python train.py --num_key_value_heads=5 --hidden_act="swiglu" --init_std_qkv=0.028 --init_std_o=0.00492 --init_std_down=0.00492 --learning_rate=0.000799 --beta2=0.99 --warmup_steps=407 --schedule="wsd" --batch_tokens=65536
Each number is 128 + 32 x the weight over its row's rms, rounded and kept within 0 to 255. Layers, rows and columns count from 0. Numbers have three digits each. The size before them is the row's rms in percent of the matrix's.

# layer 7 MLP gate, 512x320, rms 0.0453, rows 0-213, columns 256-319
077:179153156100084104086112137095096120115149140153119061158149100129117156138172126131116162146156146108102142139169093186121139149148068146081187065071099097117203134059144145073133115108007124
102:104149173124159137122139099151110096161106119116084106131130091161114167138134113152077139128106119138144176119094148070139160158112125087083126132093157137103081087138097142117048139164088132
129:103062151085110089086119118134187135119102123176118137135085154157135161106101106110095104171160074128087124111063142104112107113103120204131190122124135091124195111171117108145174147174171096
093:104109107085095064054139099069116094178178064168147131064097189124114103099104182090176158145171156130172129166109149093148096182154096092121175150122147144160157099162141174105163124137162090
101:055066099159088114128117117138119125100157144094098079225181125149075109132151104175119099200115172160095098093172201102162100148090111167085191112122186097148161119159148130078185135137082157
100:184117122108141141129150205086140158117105114118136118220144135131133134133138102160122168097071133158092159146152118186128144130147169115182090145175120091144083118156125163131129105103164130
101:095151140093111064135173110104092146090151133142114117133122147116149097110113146097116135141105116185144161168127153044127142136177155140168217112141135154177137180120098132170150125128133111
075:094133125065199139144124135114204145118123095151134173129083098120000000056109129146099144106107101130147102094119134118255139106148149120123135098162121126179117134112090138136141113134200140
101:095121148136098103133162099167140136074187164084111067151128095155132103066118133138114153157147101172118110175165162143154124092220137177163125118127129152109121119121202074024140200177129128
102:173210192147113155164165159092101134150134100092107126140182102126124170079163134135143147070071193122159160158101172174149166167092059098159097147143154149143117158134119143181080116113159129
100:128179158129172124106196136112110156073118094120110120142084202061093123129147090102149122126159183112142163133136128144155156121176149133120157079072177127156122116105177149162160122153093106
108:139156131148186110128106139084119142126185132103112127132191126137137103108108106115126119123134178111173100189164098158120165087159150133137158094106183141137115115119091139063174110137092090
103:062110188099085193072156154118146056128102143142182074142135089106125133148199198148166128114083117185134129143088130116132143059098133156162178134078104063132154125107092131168132131121135136
104:164149136081072139118178137117116162070150077120092088127097069164160123105116084134148152134114127087121146138092117091144094150152124086121140080142101078151118154122120151136116033117118073
102:125073139134105062119137094107161096177113141148126125079141042146134160139140153087113157067188123107148113134115107160103105078119166116072106120077144145108094126117128126136118170139109128
109:143112177142175148129140115153035173138194141132110132108104123126139136107094149115065176084118088138125084165136129162110159148065132124127125176138102127117155087140098158144145156180191113
108:106157158099170106090163193098121089096139141187149129110164124139145173126166113137145116095108142069130140120166118143117164107159122138086181151149136106149111153118107123133156146127057123
094:122191149097170137107145180128072110103131131118113127094113107106123129129145093159097162121142105203130115190153187113170134179183148091177074136141158165102148104106119156151105114127069102
096:203089169172058083130106106138100079124113171155125144169160105071129130098113164166145160123104106142091173053167155163083139070121149136127101074142095095069140092127118151112122191118161125
092:181098083071142105130138140162187135067095171080191000141126151079131102120186110153151115133135146130135137112090080172136128113131120176130136180091150128110172124081073128110094190076124142
080:165122145160085083104124105188154157070118152112161111135154133161153150108202193154193077145115065101098126161150109195111151121125108106144106138136123113132102067138165174211131153083104095
081:086154139166085133071071110182103129035125079138089087195148086132106141080170147051117118114105127132131162155126127141156075088123195144178102151111138127066130152171169119130139138093082138
104:153172131122161171146102157125125188147153101116094097116087118120145140110114082095147183155186113121135102145121097179117153112156126096067136171158128109135071146125164124123207130195093115
087:065147164089133104169110179197133117087123132159083137117125208112119153105203133141156111087099119058110154095145129101122152185128023178114061063161180173114095140123151153186089145176137103
079:126166092142166133072095084137131146069152124093102117129078130095100128045121155143132149136129118107164126152114138088173158100136142107190113156191105163150191114150101169129140160127134124
097:075150127181111133084171135126112146164143125075144108107176110132116091138165142145137150097125153116105124187156111155154125153181083126092121108233111067136142110109141148120147124055120175
098:158117120179125155129102109162127147119178140133175090145086116128110135119112144095099167123110144158129141133140130162119130069132092142161136133121087085104161129156134165106129117109096078
107:093138119080087139085105128128127133123098164115154116125149132173093118142115149119142160163155122093070113178157175131177187183179108126105139094173134098219184153149060146125069095095116146
094:119204051121120174138101179118134197123135168107144133110190132128125111101062158145138145154141148079162123132129124120126110125103116124153135134128107121145112171181153151151108118100108143
096:126188138165146132072102137112132173075189171109146131147147079135115124108076119059050125109086142130160117121118141091102135134159134078137184073150158120140086170151106149083095121145088106
105:164134143194153154163102171128127115107086147120127128212155107174145123134114132179093075172137132114145121128129123050135119153144109076128100162134166100099129159125108115146130118180081073
104:146153128179175121083132201108152155104147145181094135112098127150139134105125070160112124148127164105119092121100131060126172114137153122142152069151155112190095117117146159125127058119111093
093:110138124054189152069134130131127167096129156138170119142142127150123135144139125096146144122124128092129113123139164201128175108190136119201146030098136134108167107081112118157108089123087138
110:103140142093144163111168127118113197160091114132121122129118191120129119092136122080108138166115132085175091103162121080116138104155140046183125182140088138143141135117090128087134192142074138
109:184159143152171147134131099111109149165101125100142157097077171138145104126115155093154145123100181091147149085117063133140127171123102115118135112184144104111134112120150168141142070093187120
094:135116152142199237129181156074091148094113156123100089107131047122134135123101089169101118129136145147149134138137125116124175148167106066165159167108112109143133128095149156158123138152151152
099:118131102147110115136137108139113070083129091157136107168135112033136156113147105137169128152092104116154139171156167178136118075149093112134187136069118148174091126085125142123128110065078116
106:108127163149159104127173141041139142138160115125174108104118110111148153130099166149118106111130153120170080146173076167140158158132165130170202109125166079098150111096135118120156132144135098
112:133154134119165115097124128145120169126153137105174092121116177114107149118106098164084142134110082110105126128205184089143134149122057120175092149153192093145128135131081129144159145078094115
082:092109112084093117132119117109151125166118142114186138088074167110120111179159182152131133138163063117125105171149134110133107182143071150098115148118090135210130099139101150142117088122134116
108:128202137168172186143182172053120165158184160062146133106119109102114107126099116122094108097158105131194077145108135132110168144164170143184155161147137168138095150137114089110139118131129128
112:141165109148111166134155129068147153132178092168160097107112079121160122142114163060174125158138121119156127198103112205136127124138155147139111139109106091098163118114095090067196113129138132
096:140105211112147128097166180118150120182163104121141106124135161175128115129158132182150123132146078086085102064079186190115084154127164128094140138147137074145135092116112099181132169080150080
110:175131123162210129100092152133113162153101108108154142055092133153109134143103109137144160160125221178139146108144124081155097123115063119099095118162166113149141121134174137200148149125133175
104:231124082091121101133137143167126128104134102134151134123098078143148177086123134116155141186085123146163100085065132237116100067097119092106215126163131146130152161121160153193128172091125095
095:121108113171106139116135118095146193170211121111168093171146101179107073103167155190165118100156108142154106147161127149169206124055139131084151110087164077141103085104121105094115150115165103
105:128139105116115176135142158076124138126128101129158109118150093151177147119125113127189124189137113103098101180159150182143189094135078130083169123094122086170095067110108071118125101100109093
084:147089159110102183063090075189096093146133145130085111110195145147117110128156101153138143152122133086066125105159150152154174095133110178151136166111055107096133118126122208207084132096089142
096:121091112141084135063106098108143066138113113115159107132112116136156128172132110166083139179097169174123111122130139134140095081076152120117130145110135132114095158094079142091201137166097114
115:108107105087167103086106126101111169101212128114177086102175125137126133115230091176162099080145133120072126146193173124142167114169131089064129181134118080113144097113098185076175140084089183
100:108069105080097094107112135181152164144107143102150115155111122185114131155129104136134102163108147123107108089140159134135090173136148132074096126090122180150175125142150142132156160133140114
096:105156090114132131112101097159110109099123170153148092135154108118138123107079161086104085087092134094107093140140194154124139107095142117159078127156121132121133150095091132128118146144061135
082:113106160215123155106130086159097160124166166156151132120146133151168153166142164135195137153192122160142093174157129134093251087112130078119109163167112122111084057108141103180187056148140136
108:101170149112153119084211151112146083087127160091153136126175126106089117128161082177125105136187135171137147093171045124153112155153127096124092166118167114096144164165163123128149149153130178
113:115125104075121139131149120119122065094124199108204103173146151166102150135120160100138127179134077114101116161114193125124163191124046166131132111109123078164171139146101102124104088115112132
112:079137129200165127122177083122127136131152148111123127105126136100124112128106132107109125094129134157117064118109105139131181133164204131122194137098164105161146069113171120117164165162107071
109:162103159067162129133163153138158126082158210093120138118113100104154109138142149106116110129105087104148139139153160174111111091093078182120155042129055151112151089112151109163153133156099091
105:174166136103138116107167215122105131139132096111155122138169086143141136109111115131126101093149089102134138147152087115159212124085136164133111109130153093146088092108169153159085086103166092
107:137152149145158107108108214075147166127146120100118084112089191077129085096121142140099131124150205119109080159107109112135198120159140129102138160131120130146118163145126125124145135106061209
106:190108092172158150117127136128124138110109142121076141201119131136142086120095042120063138096123084159143112145087148103111115183121135098112186211101140129140106085140081138117178129175104090
090:163081116139218130142157110141136130093086120150079143122064145173181116120064157129080104130147169125162082090118079065123120104096129059120085123186144141132125160167121135121149126178127135
103:177138125115121187121126092188120132145171177133130128113131177146135101111104222091130124120097103105136146173132094125169166125118096170169103109150157132146190095096114144138159121123171164
117:154161150110192113098133128137142093101130120118138148118110127115169108138096113123165112083106169173143178124107133063105110195120107111109119151140175099089082118150112110066151125174115169
107:168136123101147161130170181154143170084131075125087109166174147115147111112181090156122143097142153111100112068180119099158150078145148090160165189107144123158129160055132162155118158108137187
099:112142112142104088077194225060166096163092067113142109118147079140117124150148132148179165141154120171065077145137157151140051177169113110103122114067129084133164122107155145096174152119090162
107:102101197133136163138091154112100112107209116082145125111176109075173162087097089074145195096086118138125125170117132153116112125110139147097083140193083114121100092124093150121157128123109111
110:135065152096130147073097086168093158147159148190166114134067085145126143115169198090116118124086137122212097113104136156120082121099102102119094152107071142092147076126171140129152123104123103
098:140083110157113114130084157184122114202093103146146127147162158114137115121131148188133112169158177091155139134142069145111137151117150061102113124178156179155121115088125166180115129098157113
103:101100099131086109080168111109170080052102111191150109211043127163157159101132108133110117165112152187090058136128184128125135186141143126161187163138149135148159158101083128124194154164124074
098:058102083146067064170136100157126127111104122169153151139130115110137109135112109076113185117139128162189142160164174131106169058101094177125109076142118162149099155155100115103157170148118171
101:128123175208147087131154108108138093113162110126114072095085081135120167109136127129143089113138078136164107164132119159130135123138146093166110146147193089087140102172085107131159146154115171
107:125172197167067163149070126124126132082130134089151124171163103095118151148186158117118091201141164126145134164141144172159152087165190088141174127122099101071123128106169104076174102199092112
114:106110152084070131120133091106123138116120115168134121103112080176097140113173159180114095126110080132164124182179123200124109135122142154137138050071125077107146130111122121113158135071091089
103:103109093082134087095132107119103111129098098144084070190157163162088069126117113133124183138120157135117129156143207136142135105214090142091116119169157076140130093116182152096137162108106202
101:137130139070167181139125117186121136107149118125146113127096123130103079142132149115151109118124197107115079150092132101144173122197127109118147189147177045154139121079082125140208135118168122
091:127118084224083170124123096163135161024175095075091128115142123111142146072170102108094145149189092126189193121117158105135053132105148114153153085086147104156178178180106114123161131136055110
107:176139125115191168099130114128098143089148133115081111161165159130077110099109088155144112118108180148105144101152133030126112115128117041091107163101142124150079151094159152134134136110114172
093:120123104079141101135169185149064123124142157132144090111161127111128127166121105140140143125065115139111123133111126108101145182114162145111109131119175144185135135107051133151170183179075183
106:230067106138147129086131156127111173122126108160073138212087132127174106112140094068153124188109142141095145108134125139106124151115191096113116103128158100102098092130132124128145190106137109
109:179116126160116100111086159163087186127107118188121154200175127114137137062124088166112115154076116203183120169127115117117131129098126097079123203107189084123066172094130084165164158178124145
103:131094135145146130070122122107108131054186164124102096112136113117120132141117158146114080114102137136142153142162110172120116141130142087201095127143111115097089090176115138227091163125106150
100:154105069089127125161093081178064143122099148098131159121114106114146158170122122132086139134095097191131145109169106151124101124117122173123154133137201130143124102110133158167148166182148119
107:095136155175117126095164109129113160124127157111178124079154121084119118100151181132115156147151108112132105150217104152132149086096082195104114121134077157055166130111118139081108157130121093
105:161136171208110075169141142082112112166145138071172150141165115132141133118128101136113141115116125093163112134114086168136125109111225142113143099128135067072049057137116178137101150093125121
097:125132112143089149083154054168162150070163179061165081121161199125127071172125098136113107093138087118100126171122113101125122123127121094135136133144080099102161047163055129109123142097092147
103:140140169143147141144141117136057131125144050149139154170088156132140109129150183149151116120112181089087166075143112106103128134136178104118147141096173104137110085092139168120102095101125124
100:106146161105115119087103134116135162121166155097097132130109135167152126189141145115158141151154168111072080157147116125143097176104112105125151124171138111121124152073102110090144106194146141
103:128138086085144086118148089163063106124170108115140092186115102094112105147155084143131077092117130135179127168140130135151128146192142113118200135161192106115118118127084145076141112101093139
103:113121097120135104138096186143141125144140105110169132123081170155160146099146066142114110075115183063145095127139092063095144169151080086171156169073156049163117146146110147160096100209148150
111:108135086115117098124082114069076131131072095119105129113131105111135147149090148160173186048066168134149133183155078106144167141103154061118114167155157202110109168152159145137132097101116172
097:115152093102128113181139094154105125150212115093126109158112152140102107105106126112148110159146152136163108148156076161163138083178150112169181104124107120095086097118117148134106121123153099
100:123136164078163148120160152136131165068129145128123084098135142094110121128139111112108079105098140043142126135103175118080132077128127108128164124118199190115109198131064178171198116096043110
104:117147105085153125074073110201108131152167130108144114071118139125128129130147158166116143103122085191166123168199138187141163147103120145166123126147131093108118100103150115183116110108154155
092:149101088161103186091140074094145100111139093086113124114177154124083129121171126169160039130125184163125121144114083110131102113145174126175136169123138034122173115159158121139085149094120169
107:164079185107134130126112114112148172074093178189205105164196111131153137108093109187126151139127081098137136157085228187135125135157102179133096147076123164093148122060080147131190126107110156
098:127113131121117067121173143110115222134095113141140128096142114157139120181227106187143107065156088132149078164125141106111154149137133103144135188121150110125125123150125134100149132143173168
103:145089108175164177086150099122064178134174096102132107063130072165144139109120133146102105203136157113178126163099106131090139089141140093073119231137161093133142142079092167130190151099110101
107:084150177095152135103155120109149099146146099141148126160138102101142086157154112131077126139151151160117149145111102173103118126095112115075095216134087121167114136094178092130099144159116115
106:146181096134073152073145107134110132124114108103100134139166149130108121155134130142071144155136133170065163190147125148137180139134037109123072109135148076123169117091127136064123136092127153
101:210145182108136144118083109166122156118168188152111130099154163105166155148116159091096103139148086066144142118134136173080141119075120140153154123084129088066154165142116123087162183114143090
090:142129125090183180136109116144096166150146188136150129141123132169136068105181098143081149172170113145157099115171123161118127140138112095146125146168118041194173121117140078110099076037156104
113:134157138166141161120092143130080147095118080161137130168079111150134079134088133166133133081086184136112124108160205082122119166132140120088115147160185151158149121123145097142148130063119186
111:152116119136099138148098131109131168150077178191149178169129149180110082107121089064109140165094099119144146166122231115121111158140126110121085119096112134111094101078131157106197131066129151
092:133112103168133116082118146136138138086150136144102112160120138121071131157145124153139124158159150131060165139122160119153115102134064110091142135086129099155176149139118123068159128130074145
121:197168153070141148088123196098098137141138119178186088129118158112097118136090121181122144104127107107138173109168183130118107110145129129129165142158182101164141108131116144126145146118069132
098:132093162109122106116141147211068089036138164116167157144143117105142180108181057180157201068125135121118144177095122134127141098078151170123128137131146177135144116153086113136100118223118142
082:100159152146085122107133120119109100104091153126108077111115156124174142075120101097133073196080126097131148138110095086096081172111103125149147152121162048123141141127152100153102147149121125
094:122126111163135143122116139173159174125127164189111113203180146163151098091093115146120160109099097095136148099155167130150167129110091142174160141184143126090172135149146169133168127096170095
112:125130119072090125090159084123163172080198115151142105128152135173132110155145129131192124161125083143099142202119122103146136088108153116105201172072150120182162120093127168119168173148144112
100:097182107199148092134108115127073138143119066096151161131094119066081109117150104120080109120142113185157063186142141158153158131153158107112116113150180122129141110121104165135162189097135138
092:180153162130155121129224128147161125070099125050146171140120084104097121130182175113092117099204109115102160108173134102182217152195149091160142151087135149115183177110092130126142101153020176
106:101166161137147119131113076160103149140128178166161056136127169109137092100105123085113158138090161113124150203113149204124148167156137160117095110131213092168163079181115161179132163116087182
094:106142071077115123116125114119123155097082144131174112185155127152080085143165139160134108175075135136162100179140163098176168138095079174107132143116104112187107147130074114146162156139106148
102:135130106093089128085120121113113129119107086085125130118159175198101105168199140190173080160129120174082162173104101117129136144120144103185112187085120109115121174139120107133082151144139187
102:158161044096112142116111129146112154116140125109119094107152143150092089124183147151127108184150124118162089170190144182125158178161154126134104117140089149150097126098143150113195142132150130
105:164120104087125150092080158151062102100098073160170135132112118158121116160130142086138140157181153123070139119178145085141132056128089103122158138229111145131137107126119186079133078132163049
077:076186151126116112165145161116124202124183137141150131120098106162255238232123155090118097102176142112109100140123120126000115136130108122091094143125128156126152115133130101159109059100134157
104:099083105164116140130180139180112133122154133086206065166120182165162113135136138155063160115195107210144114101144119123114136110140128103097130120156165109119161111123126123105102098107140089
097:102109153108148084131197130178116110108187102203069116139084107054125109151114167090136049095087166095139119133137114070107153114153157134082157157103117158123114104159123152137171169121104094
110:184102138130131107152118133113142113102124153176124054158123045114130130114153127072087099132080147170169148166135107154101190094081167115076143099126160151088072160077158140173139182133128126
109:142116121144190109154063131129110093125158156180134093141156108151150097101137162157171129152108077142102104177133068135110149097100073169093139080107099124140173061115089170090152110080161076
093:106065170093097102090162132144104120162140103135125101174166175150125118115104087129152134108160126116095140131109122126096106127048122165086076094126168142142152170149118138052090183122071151
084:100108111108088158173144104087163170112092205095106102109073110147118145129160153071130125136176205114103075151148102207152100141141067134165163083164136102174173088131084152129187103084147080
106:184097099063106134133080123149129158096136180122154118132144119084147143121138172122109094145112070038126153085151146174125132108144030154112134152200103085133187117153087193164170082133105087
103:095091131106116113084126102155140079067144108156116109141112077149149153110172173077093118186150067097103088128133128118125128087151145154123127071186101098146156123158175117102169106102041068
103:124174115181162117131161154142122127137145114126181070115145126110155132146125096166141100107124207129129114155129102081157128079180078099181109124154149083114123091117180107185118124154100231
095:124127119108124189147111124167092058166136119081128132117109140162118129099108128157131126174110115160135199124167123057130098147122107047111093161143174155195189101139155109126164068159185100
104:179159152085148115084172130096114172126103132099088074107135134147150093138129043139088121143121128155145069110094135132115119137143164074157178164149109136112139112126125163101114077080170105
103:131170071100133098117146139125100146146118104113147078115101077055131122116115122140032143097131185105169175139114172077144162166119148082185096145121174088059140168119120078155124156156093192
105:143102123182171112108112128148084156168141089192116107186144141203130092132102169127116158090173139116087117107171108114164131127139080083152133126162172152144164134087161089115119044108153074
089:129169126170108155128101148133126152059147169175151068124106182125111104105117122084121121134140162113107131120215108065093132194165118087147183167139207170181174168156137171120160213112136107
107:149141102109102135105107123177126155051111084135128110105144126117109136127182096131132114108155035084066084143178170149141199099187180189098142116114126156183200158101099186112096108099122136
094:135129115112156138167113110169097097159164163143142083152143141155129087175137102145122059134109066156097174156173134155130089110131093077129096154118121122200146105089058082131133177148124135
095:091067086160137096097097098057185161162118161182127100138128123177116124155121135175203152121116123131049113133137159128134124148103125157180181147115119134147134139135084148164194117127107086
104:162122127166132131076138120092108170091068082104159131140065132137111155149141103077141169123176183103178144159148189108141052107107170104133075155113157171102192167149110128146149142110140144
109:164170124138162131121117078119099144145101105145136165098143119103140104065120160103098166079162118073117120213167101128151144115107096142123116129164147120113174121110089142143146165143128105
104:133099163104121083093073158130165153072131140170147161182135097138106124154140135220145109203141133168079130166138147086140138073124116134175126120104127110121152095112101139154093116167100146
110:109102217166161101073093118107105154103110111190194102145121088100123132057122139118133157136080163123179098146149131103095151136144160133126131131139108161113119115131155126111129148101136168
095:170095175116175219129104133155098126111126106117124138110137096121144129117138125124139107156100084065193101101138113180140127116135128138137172158114138145121173163119098131093179119076100087
097:148091109091109125099054154163148107085112130132102134158098159147148115095131185167116100073114124098150108137130129101065139150148116168113138129122108091133119023107155142125165157123143068
096:171070136068150140146101153124131104100117160155157204147136166189148138153166096100141107139073138118157143112130146132075138081033146134155092137075096108147090114135106107150104144100148148
087:132069082169125104087153104155107164080154118139087186192178142103182190086106134092163056131093134143144149143134094115085158077130079115174126162131188111073124122101176143193141183177047060
105:147156097124087144065160095123090154119085083084128123095178081110115124147180169112168112145105172134084151147154143049169125119169112078107162149143124145105092216093177159125173106106133100
104:197216120131123102090102115121124191117086105064143078156119149156143121106142130133118149153105151107113136114088135093127112214125145110112087166078069097087074159095166132116120155121110185
114:129173120170160129141158161102109186042151129115160122163163109112118157132117063106101138146135194090103138167140086112128119123180156100199144166083182159128145168134120157122135169100068150
105:140186120144116163095117136152116156137126086106116148125138106117100169189132116123088112094085092116175118118122106053085140094111166097149133108124117186120086159117125142088057184137068165
103:143141081131152152117102133148124148130204167160130114189142124066133115091134098145116108110100166175126187161172165182151153117143086142075082139179125125066162101133055113119103144128125127
099:165126189100184144073102151146135137107101122164145141138167140140136169162134083147120123158097178116163139072129179110094162118106137117106108150135090137125108135129121166100108094099062143
095:073092138159089121100155125152112124099156118171139130130105132116112135157108174184136099073138145126146133128119123094117091107130170148113102092167227127164139121115056103163203154145080201
098:121127096130107095163090153170132116018107100189149076220168120188153123118139088155138093173118167139110186167098200152147135113107142141135145197102183107156124088155143082132171184133102089
112:147202185181144098133202148008106115194126082145119107095134113069161159120111136101112093169143131147156058114098096177109124110079144101121159167101135117114143114104107169123179151137159095
095:132106114100114155135106189144144153082129111132159174141193148179097146074114091154171146102131063124084094107184118145137148153190147108170086144166153158172127164036110159114171162095065116
096:112100187099170107127183161170113122159204134155139084082137079079139148179146113126157130101124094133118110198129070132163164093147137111168185101103105176147142120130133106184138152166136131
100:130182175122131097138132135141168139056115127132153107120119160071157102103121145120070121087130116137141125106160118154154088107138107130185115135100148130122169109127090113136067148146146164
101:133140205132205124129225088172100136151115132116113147098111129094129143176147172142150167119176168175129174145074177129109128087155119103120110118115144134134152154068128088158129215125144135
098:114087151166111161141182182166099117135136159149114103118164152131087094097148119140100075162082154127143160101102077085130135171156160107097079178117198068071140145136153119106104196132153161
117:109119111201096137104144098127082093111149057143165132122182142154138122117170131132113160121138125127165135125179169130152128151174166064128114166145144075046144121121140118102129145125083117
093:134189081113128186140184171116107093102132083050139170134146180094151124110109134115106133097106132151119125125103162128135114173185231102142111097106134160127105171139121124202129153166101109
116:100116141127080090122168123140150124101154132170118064145107163146117099116154152130115137153113135115096160169128115119141117148153149157135148127071069122162164138087112167104133098085109112
101:124067117128073145115160120193111101098180061191123158133176141125152075137136197124172123166081178111114139126152156103096141078102049141104200146141131143161155128101131124109166080135147058
104:123179152153163089128176160093100125143158115137136138125105080093108127129155113111116157111089147074133148139123113113100133139060114133112131128124129040143133116119139073148111124173093185
089:101146155128168109097153101035093137082165138108144091140122128098113085160092141107175115081112149102118115117145131132147190117135132110139160131136160091130155145095122172086191120143067138
091:098118082137109099096075077206103096122150148158144120113110126165140157118091110097140122114038171138136126160166184107092119170092128137092114046159131136083117092122164150125158129139129043
099:133092169120180139129139088121081136179086145084132106069145157115118117136089111158139143125158163091164144157136136157164139099143167136184127068100138136103115098136137123101176178156092133
101:157125142193094175132170109170132132083130106130169083185105127132155121135074114105104143185154159149151096107159117142137150095139170104125183179114184107136097116096208130135115142091099128
104:094129119155125147129110186139101090144110153171158090111143081129132130146120159140165164094165211171154124138069124115124107091133139085118148108117140196089164134159163143127143173143196145
092:073140169146182106138136176086158133135114075128142094139125118172147130151182067110089140130135112097085104123084125144121107098134132128177117177039148132077071149136098157166117189146102093
094:091119127145107099129137164159116124144073129140121138163110155157130150113108105164120105115179163150099111136147128130122124159113135109134149113084176124152162176125162161151069166211104124
101:099078153120099088089123114114131135162150113197096088183093101197143110142157118141130146171178066146098116114128180114138148079206131163067150148095160109147121077122152113129106122072133121
103:136092152119176128118117119069144119083099122124154128108125150110114104179203095163117094135113117136181160091083177079087115095101114111158157176135175141157179169147132106195140123161082144
102:143175143103146110110100132150140169101161121114133120121055160142164123137081169090101107120066131081179132111146135106102118143168156094127167146138180139123120147149107155079118121155137146
108:155162132104170133148164119104107145103094118164103146160132098161124159107087123029056182101116116119132125106120156151120131144112149066147151096168116118127151190080108119076126074093129161
096:104099164113124137140174187155156057125128169127144095066123154094116115171157101156169137165124160132098134118132124102130114137138105127126138162114105180085213153160217178148138140147135131
100:164070115108129152147178087134113105107113102164118151092122134167121138146154112119150105142119144144135147104148111165134083129181162135145129127085156140148194172153095121100130082097148079
109:142098174119156095101117136164072128150063146146171087052093081171126122149161129132097141176126102209150162121101111123100123122056100127086139114079090135135148163090113131156057136134147139
099:170052174113168127111141154130094203093084114185129128157136139140129126138194109134109126103143144092145064049112164114104186109184188103066167087119088142118095098064159160123109205121122108
087:142103196108118220127080133147132124169060166146127178110136139127158144119166149114129114172117110072152105096140128099133168066099117119157133115130072176134148133092159133171133097132169125
105:133096115098129160096178146146071105111144101147191079130124125107124164151122180105122157121086133136121156180140107175075102088146153176086136154125132127034149156120085061093113137081091070
103:157081180145178148119108195167159142100122119167126174074087088154142178101166091072074094136200121101110116152180119189111140082125092169135103141181123028142158106122094114162102076146129112
104:100110176090068119138174142137103090130145140151150140126121085111139112165168132150098167079110086130132134215142115181118182174105128218070130118107086172075124104138061099106177176110129135
097:064086098117136104141101137103122108128154153107153198052079122140156105109125094072138139122055103130195098172145123063082140151125099135163175126131160165151143158121109124179134123161112132
104:178173120134141078126147123117164141107175067131161163122150071128142154138172119136149134158161156126119100143156134112120157161168158132117169171169083151152164073137086140075165124099082093
101:208195116073153187134107177082136097114138180145168138138134112133130121175130077101158158121095136112114115113168139214133126090129136151124178094098101131117137132070074161106098138071158164
112:180115133145166177124130175181120046154126107142144175093158157149121106138135101080139147079116104128136119157117184095142106167079083111182087146062124124136150113108117154111140149133133122
090:165100140139130144121158049116127146117133167108166132119180140123135061147164134141174130115190149091095167142130120171152219098138132155150111116116068055132139089097133117149136128086130118
099:128060136133085163141144113172096085130124131108123167139118129122109128167106168123102155141137093114141120109121128128141077113125104190067091035128135150162162084132107114112123152127091101
109:133089179120144046154145139105100156086161180129196154115115098123187119115114115159137105167166117140084147189113147169109111097098111094151137185078130125098174077136131177117182104130157111
104:129139102095081128123123163149125125174089104110180084124088168164126120118115175157144102164082098132099099133094154175135152210139142195054151134154175085128149173148154103133169216079151107
103:093112185120132123070113109208102160149137145126078126145108134121156114104113130124114095154116103196135176138081172131107104099042147113100101152135129132138116157130118127168078215181172130
077:118149117115137114117143159094129101138187195090128159108151157095059055056158086118177159103161168136148140149169102220205145131150030137134132155100099104134132080166115151132152180136127133
103:147171106163106143133125179111161138069122142145237123192171140086073130163145084160135115108105154161152117109117151184144173091160208154174173109129143048166113088142108143151122099179130116
105:134123129134104075110103156133115126130115096152119163144107130168128134152102087134162090125111140079105161139129181137098174137120139135136146136128106062137103180169120156116120106121126154
104:105120092112130134119142102124136144138109172050196115099141167162088125138140143101162106174163142159167138174125136123150121174181106171171036091099125098178170136125146107084111099075110134
101:159184168115111119134139171130175118105145114101142064109106162119087087136171143125140148145159075128113139180160163134173148095226181150118126119085110139085159144137119154157102112084114144
105:191199121087127125108126192102149131140135083103114131167082162129146143152156130112147140147133141134059128146122138125143095134149207136153137136069153085090221160143160104069108089130136117
104:107139140104149170135156147096137131109109098119147115055141156122159123141208126117130106117091044171157127157125144119092095112142146126068128116115103087065099112092132066104081152113133145
083:152114111079148103090123149086117162178139156121161127128045148115086102134162101135166112130092114122132063180119171124134178174149133147075127119082110111218176110079130175119184166096143161
106:132185138126136173104111100116096135101154134147176099151168120062123107118103128140098102126136085039164082149088098133128164122112132107169133202130070111167097199147117101113163154096123119
102:133120105088143138130107164142093157149190164122171167145139176134155105092098132123124115091106098146108198128129165129121129122114146158104138163089136132132135135162132130142125154172142101
095:161136117144153173083077156187095166118117152170159101168082110206144151134092153118060101154085156157148100107144155157074117100075130123089124175162174098105105162142133132107119159109126122
098:155122094135114133118105119141144109073111099113156057130173114142137154167150126128162106141111158148162126131133105173123068062154160169132132143130094089170142108067108143114174152073093113
092:195129142130087176121113139109136115042098118148183129139200055100144188137121110123145124156133136157133103140161172154098120148152156075127159189114153132137127083084122145115180102148020145
102:191077126133163128084117129091081189121154109141105128079069116067138128116128185136119158152131120116131127159104115149146098146027147080089150177145074117095180119177091135107194170125142102
096:108103147161145134115227135164115141102122109104138151132198146106162180120169120140160130139161106093158106175178119218097125094175129118093131105109119129078125169058125154115175188148111143
091:086142139105163126109084181060092074143093108147189117108076155152123119093131096110083141142100097093183113162184165119127068118131106154157054156158062157141115132095157159106136100086142138
093:082087116124092135129152071119125135116143142157145107137130207197106119120171146171130150143162146107109127162139161082154170142185106096128172142133183077161110140126126120102098148069099143
083:174123151104138181046105096128078101104136169160138121144080139127120159139120112146116114156089072110155146050140125067066114125113062088097149105136129107132141153076120118128169121077124087
105:169087140146103127101149134094101139127186136126105119115216133119128159164143128138113194121132145098131073126166107189166147100173100166110142120148123157117145086049111170183154125040130096
101:147116172109160128125127133120098177171155088148140129107136147116143165112145143131104088143116172113194132122118085082128138142135087070184180171107203111135109187073132150105118159163148165
103:082071122066085183095141154125161115109140153089144072184210177123137094143145162146148064167159049106109119132133175140144143141122132138170135100172160091131197125071050082139178092165132101
105:163151109103130144109196106127118133090167172129211131099151108106157146163191135147166116122083147168078121132200164147191080102135098137134164145171059121119223083064145128138147138117116121
087:153134148131140175123196136134149099074145096102174143122090130118122115114122175073123147102138104139114120133118090135151127069136140049150099054159137146141096207142066105109132098194144128
094:125147140079154157133159113082111112115149205103146134037101088063111103115123161056136114172110137167161128167151064137159117139120073161083120151161151104114146131134169159118132110116133134
106:140111113186142169125119130182066171111150138129149136161213175197109065149062149117114107165127131108107137166186096118138148105117144142107090121168153119152140087095071096102159122124143105